{
  "n_layer": 9,
  "d_mlp": 1024,
  "activation": "squared_relu",
  "parallel_block": false,
  "optimizer": "soap_variant",
  "warmup_steps": 200,
  "dataset": "wikipedia_en"
}
Each number is 128 + 32 x the weight over its row's rms, rounded and kept within 0 to 255. Layers, rows and columns count from 0. Numbers have three digits each. The size before them is the row's rms in percent of the matrix's.

# q: layer 2 attention query, 192x256, rms 0.0413, rows 18-31,50-63,81-95, columns 0-63
# k: layer 2 attention key, 64x256, rms 0.0411, rows 17-31, columns 0-63
# v: layer 2 attention value, 64x256, rms 0.0414, rows 0-8, columns 0-63
# o: layer 2 attention output (transposed), 192x256, rms 0.0513, rows 0-8,32-40,64-71, columns 0-63
q81 113:151121154158141092152101104134127139031123143146135162122150170126141153134167080131140159126116120093162128100130110141118135098120089129197089171148235148164111073102188106197097162130135118
k17 098:115135170111139104134103111093086164075128121108155103153144128122087117110037144063096119164141157103095112125109119131155151117146081134141139105149174170128123142143086110162160154146172152
q18 084:124112134144141107155114105126145135166074137099103156099124131116098138103083135087121148128146080132085126146118127129107125127100102165119057141130101143125098085142133153147181072099124139
q50 117:094081080135118129141142173164144043210152121088099148094101102095158100123121131125152118165097131162135103143103169135077047129167191109075169120120079089165074114087128133087138094111116135
q82 123:137109066131132092145124175147118099154192147128124119120099173095158080121141101114071161129153139143129103186144157134137109139142145086138168121106129088147125097147160085098153081131092122
k18 104:132147164137103108144086128164119125109168092127083127181165136117147165154127122155120164129114118141067137080123091166043091107096141157201119128124115161119136014131161128091121136080128139
q19 086:133116142085123206146107139196115106173092095115104143133126118087035107034160127178088129092147104182099103091135103126083154126160110188129098123151144162137129133109184129087166094119137122
q51 114:104172084136086118126161161131153091109136094176094146119125139154211109175119105149138124125137143118130109090078116133105073146105140138153161157126106124161083110133102108131068152074127124
q83 103:105087055085159118125117180134117098107134071144118113077144212169206125139172095153144182161130112102143143131137093126094065148144170127151130131165140185123139138090106141086112150050101118
k19 097:059129084119159113141142089151148117066120120153112146156164137129110156066135113113112128106105107145137142112140136119070116092130102136201174166127152177207068185139146133102107141043104137
q20 085:157118139133061113156141156159141116146126112156152119120111145093146145148060153106097099105150100121159073124141139082111163120128091071090085082186131139138132112115194165181173103118158076
q52 103:158116113123149129120141149114136093180110109153079113092169123089151091158133127182084154156129102148122135097106142064154101111109187080169072117169115135182116138113148132086131118108119138
q84 113:137128086154195103205139203162191085143080135088101115164124078132136124144120128185137130143106124158149092092070149152159112114159187054170116125134100125160073112119130115159102089067139121
k20 093:179192135138152135155180135128129113130073094157130118111118152161123160158149152102129173096114122118083157120161141109142112068145117145098131171102115166135097176144130145151120100084097083
q21 082:128201078112112078142123135146168130129161149142060119071184100118104084122085104137143145111164161138214138073094107157091103096097149101112090089140130091106116138084084155163125084077094123
q53 119:119078125175157144088055139165086112173103106095164138150080075103188112154143135140139137162073094118154114173141155158120118118120160160151110090096074102125120089116180087148129099132085067
q85 115:116124064140155162126048154150077112191137092143082111139150097134213066132127101119106128116102150181122142114131163144130051088119143127133126119108091082143040109112111119135103114123123126
k21 100:090133146146166182186130204122090081132140127176143141108124139140152133115145106160137155165126108199113059123149093119104072097157097116123125125148139151154091021126158087177078086098176067
q22 082:090081142173109126153151159063110090178112132100098176162107099139133169198127139111155202139131160083150152131092140126072137177105144139103173088099078064123141098098081184161120107117136143
q54 108:134179122123135100077194099086192139152133143113162116110134099088068144162122138101124183096113112085119113116198154093188169114185179168121092118164160120083175149174118141076135161164143146
q86 100:154125084101083071116210112098098075183112147110136121151158131091118128169153144136118106172132080100153138103196176139139163157133117156118134133124174095087113147185093137121102125111093145
k22 093:126129103093099049102135144097226148145147137105081154081063133052182066149128133175194121111153151114124106136130146125111195078092125098171084103153134125127138143151151126112119082179117153
q23 086:044095142151109155076103141161142150191149143121093122199146085134143130152118132153110133143101108091146073129125137205104091121085148142098088115114073125100126114096154104090185094128177166
q55 108:155090116117125132104107134185108160168109119066154179160111131137161086115103160120169122153128163164111121112118163161104090127130127112132180125141092161162116162146146145115143084142115144
q87 105:164092124134141148116093108135109156197111071146184144084131142173180086157124106096143090215110142138106144135131136182118082122128162106107127180139130123117105147155197128115125120121129116
k23 089:118118118138121140110112134151143155110145131107117118105090091156111103171148127147129109080133150164134100129180152158116096115145081116150122135135148112155107099131187114136183135070111111
q24 072:105123137087110114125059095016123135105112180128125108126146149101104092058105142155118140155164168128146163117136132091122105103145182129111081087070126103137053091161046151150186115090110108
q56 110:153166092118138122134174108109107079134145119129106140124115103114165081170099155131111093127134114166183167139100112069103173161091129192139146169109081077126158175118092185143067172130129162
q88 106:165192134116087151144146084142121104091174148176127172070132111106119161133096133071092085105124147170158104151143136120136153141155138112143196135154127108134153064154109152155123157101152120
k24 085:140140083155107105172174184089130098159136142162148148132108148131081159098093161156146134123143171145161123145051137140104137121128175126057074103136052117140098062100131065133176196166106161
q25 088:167051078153183173149120160113125122092103125109189086149141112121121183161163104144133144105084100113110131141212176114057131094127117076159124085143144145166142149114119191102139174151156153
q57 136:140103159105093131097133050148088140079096211151179136139165145139067126105129191090140113085193148103144155134190137125163207122133109121154156117138173128112133174149107155147160210113140158
q89 115:109127140142087142131107104132114160111113192120189062190150168127127119086155140114104128115140109102140173120155130104114169114092124138096140118139148114104131185173103145117128214159142176
k25 107:169153098174139113099071124168095152156101142080139210152098087101131153151135131098138144159129173172057131091160122118130122173117142125082158099085071084135076124111156181112140109131146149
q26 080:125211064090104083099138102136149117134097128155122162095130129132163132153084104109177106097114143130143068171082146181160141136134056119156175122102090170157118085121168124110091130135111137
q58 092:073077175120065165120139152129135118163124102085112147128095108134146156152097119121102138139150140174146117128051187157159189139132136169153155116133097103113134100184117191166094109047137101
q90 102:076118149137067097121180127112122133155085088112157173110069132118169107121096120122136112122154159144150116167064132138144154144143129146152171141160109152119171084120136111159099127130127134
k26 085:127125123110084130133166144143139113172152108155184162108116156071174150089149062105143119115101152104116162154100173140163193158169060148137126145151157139043084075142103098072110108106201162
q27 092:108145141184123108129135155147119123167142080141109156139108102128138184142112144177139120164063161094106147122146101164112109199055175126066109085134095159151131124113119117104142142140134099
q59 116:107119109084134127158106115118107108186072113111060107133066108132133133173125154111138132126122196142151125140111146164064078161094138131149107142131086101097105093132153156163152091139079109
q91 111:109118078093154077118058176150133145162171118095076095148122144147148147142170149135124144107094163130118104115127160141057030140093180133129124149133105097125078086109121164157156113180103112
k27 109:061118137118121152132146111168177163122095123159091111106110123152124093139169124111146098159145139118073120123122109122132108194097127104131109150158201171158091107133136144136101171128127147
q28 076:111188154108174133105152095133130117140094095197088067121162126129087134151154114146109152077111077125129109116116116134135126059113117093118173125158128168124089141052072180101134141091155148
q60 110:143108160134107132188101152062168093064162114131120112132136151165183131152142131172106143162110171082125142073106159116164133101147126149199113124149193158130103048141134066092131161093135134
q92 110:158159116140115067131160158090177140043144136092096083114140111153170137139147122217174143155111134120137107105111112150099075107147105096180107123158154112132139098101128087096203136092104201
k28 085:145157165101172072159183093125108217079085109103119138134139184118096169120094114104074157107118157110114126101164129084117152105077084121136146114146128135091120148152092174093123151076130102
q29 081:135118126140119182111131118072124086068095165116125078105116125130082175113121111169159100134138079102153113164146109132180154171149121127161122116171122192161177139197170137104149127121091102
q61 114:150123132134141159182148061111144107077109137104133070122138127192119139146139103141143150094136035152166106101132125124116176128138133105171128097127198160119179098116137108174148204133141176
q93 114:110095127150161114120093071094105101086132109114132087112136155137124130156124079156116127111133036113208195104099130140098118174137063131129128111128180074127138139173138148123105115110134159
k29 091:135150131095138096101115088063104081087043136158136127135103131130079132075120139101146053125118132142164126179146164086118107129146121122078181083103064071196143160075061148108138116126107157
q30 081:143132154116119077102089116158133117134172173160110119168171109107100107107185136097081088188131135089138080167126117135184125164128124124066221158100160095129077146130116150167106093141213110
q62 099:119127064159105161100094141073158107168171120122169128150079125124156124066136154170114157067082162080124149149126169099118102106131125116137122135070086105137052140141121141047190142091108105
q94 099:071119100122129073089124102158075114171177098143109215194109143081149150101065100101099119165133118126111143152088172119117153221104092161115157091090057132117105160063094149115167127128108154
k30 096:141152103106149108139123172157167130150136165044104174157110139131171087108108098143124112106129162112162067101119144173155034102109143148153173151117095125108087140108082170051129103169135126
q31 087:101175103147124116094111095130134095133124118086159138195119064167088170024152132115113084147145090122136150120112144153152172132074097166136177119092120153168118172111123120114180121155164120
q63 131:132142129122119155095133074063114119154145144120154138146049124115106162146122198107088104111150148178135143136120126061113205120138097125081132126122070094073149183114083165106113151140136169
q95 129:129154131152153108106162115119129132149112130120137120162111155128113115115103169125086157106138148115120154132136145122167198154105110128102096136079114144077150137136132178099114179145137170
k31 107:104145112130145116124148077139138101215119130127097138066128110106147156109107130120121087164154149142137153133130155118117124143146157144072135182109117097154079166142116101106127114120102143
v0 111:067106103120163090091131147149134177093083144134098143133062121139098132171161147206141101172103146109136191123150116104106147148159147135113102191079144147136071164130063156178113119155164073
o0 099:165089081092110136100106107132164120112116079063165092144171192088145102153110111158126127143144126172077117108096124117130108139143157151193144134180140120143094143154180106080144082057167152
o32 147:151149143103081164148102089136126086166166120147099122134202126110109119074080087060097159061128132116123069170111136164184102120100091158108127052139121184144163049088115125061170182106092148
o64 092:125173121138190136161119111105096206130107152168198083132131079175101121140142118081174142134104099156102101112114149153074068112099118059123142063090092135093152031063134113143198112127146125
v1 111:135101181154185141214151123126146154126093138176139153049141100127128098161127151132125083157073139083093105111116164079152078159150144194120152133106072086147086110100171071111121176122164102
o1 097:116098145078116082145114114084139087161084102114070091148177130098120122130130127117123212133129072128162155140171044130133098134055142163189118143137143218128127154125101167094172143101097160
o33 129:142159085153090154073180149125172104087126145103128173112072154072081146141132094129151164125134099144131106155171166126147213089124136106141155097144140135138193122198080136109114081118082146
o65 082:179135088128116177119125102126053122126150146146156126118107097181126188149127095124180201116107083123114157104122138119061145105093094083122150099149154115095152112155112097134192135118140116
v2 121:127089132159127071153132110132136120135062120051081177096120141130102205113147157138128109139151122185162141135142078172072090117121118097070103124129190129180123024114141145089106179087161078
o2 100:164150129105163132154136122128139131115096136190111092167102160101146172084132125053136080113158098122147186120102120093160152108145104097096158073167119110104127122070121130143101135180153083
o34 145:110149128127153129129170142102124162128160132152138050125147168067160078154089114113085133147102140102097087176144123134136107144112148124199114098117112151134134197128131076082180104189101157
o66 095:161146121079089186141109141122134091110140130207169141109074086139097095133128136182179099163086113074093106127096105134133122129072121100135078179086160169089175182178094070136222117148123115
v3 108:114181112115142194177116110158147150157116155105119128154138109162119124096123078094128069165118153095145119114099112111146161139175150104082061174132074133134177098114181106133137112110128146
o3 101:117135148154159127137138142185148157163153122175130167148105113126145163158118086129090086136109207054092144103086116142115136176159089112163132119133132115131098148092172170170120161112148097
o35 135:169071162107112111081097107098073138140087103099146104082181111116107111163147125118171184090129108166088113160151149138103123105165128158153165093118140106151113105117088128107168133167078111
o67 099:171138133150120112153167098110127126094123110130102127090122128141149088116094141080096181155118079192124082078128185152104149030066166150099172083201104164074096123169117109121071118153129133
v4 116:151136093124143163161154091087138146115115126067104099092160122145188108112155129103116124140133199193131142083182145156138086176144074138139161125102103147161134142093077168155117168143133093
o4 110:146135109119099100110114126156198147130134136148132051100147136156130097142156121135126121083082073108162116169149108092087121075096183086127128129107158197139124118136081109093182107137082146
o36 145:114141157150088094146082172164098102168115089191155182126120150126130120155051096125085089087163102104090095161058083096146132144158152129131150123112118142125151132169178133129131077086125143
o68 087:082090122091105121118147119157108119135147146067089149122158141160101136110200088160109191154168149121099101150098122219163156179114156175152098129164145111142116104202172082085081142122115187
v5 113:193165101106116140122123106102107131103164122189110131140146137098153114108137151114107098107151125106092203131154114170137172091163146147121090157167097196107078087199130131129112143149132168
o5 092:139133120126152120117112140097140141105056170109087100152138120157105168166166136129117151124150162165091114057092123146137152106071135109087148147153170089155081196221098161156145124107140119
o37 139:043101114099155066117113100194132112155183116138154199101109129110156111120161135155125107137127124144177119126166172134081114148128107107144191082098126097156176152055155130122065162086121134
o69 088:136145143179067108102206163191082161143153111089135174108088116149145096092159120176146132136108220136122124144125163142130175188126096133136147114106160133108153094088109052110104197126126164
v6 116:140136198135171101142129137105116087077124110179183163161131140087130146135099084112183191107068159163169149160105117184143077138094163131174109143116084114063130143170085109119102090167110135
o6 090:120067177112082092090172141093148124152154123107148166109175136166118136132166124122118126178147149126154115142078102055132191077174134127121138194129128135104120067126167154170081062111103121
o38 118:128136110156136097154085091126116164157095144139125099133109154140158087153103172141079099102165124129086101136131107102131153145138071135105151192130165152093167110097140137182126100128166104
o70 106:113139069141112168112132129170115141160148098080089147099099157097116102100101122161091145135153156083104148079152132132128169136126073144122138141140130143088128072132102132145113133161122130
v7 107:150141120128116166102153183149124174138128186141140148161075150063109123176139172131107112113101167157126101080086161075134131124141152154078144150131139119114089070182118145107078105123115195
o7 098:124087154165148149129123086132146077121155113136166145162160126169146166071131135098131111117074080131159096144098155143095128151140141111154136104080061137176137101093144104111103110118130155
o39 128:103141080121115131142159077141102083107123085144098124100155097117110064164108108116126151141129155131152136131191129133134134146136116122128126060109134124128123113060113109160170187133197105
o71 094:118166165158072107129174110160158085136125126147099116143133099097116080124168093114150058173153147125158125142157156096159182164163159151112114124207120110090147130120178132081144205100156100
v8 119:108160061162094158113068191125159121124122130185171142131128122104148112125146060174084116109130065130136161101123151117137072133109152100149133145107174181175104119160115129088113180173146101
o8 097:101160182136125129050156151129108154163162151114125116079125096112148095087157132111118114140142078114177158115088119120099129104098187114070109096125130160076089142127085086110088095135090129
o40 142:182094129061151143148147096050114117120142146151100121123124177116137111084134212060117139126135187132147108146165136133105136089141129151131081124169126111108186157112158111207189128112069121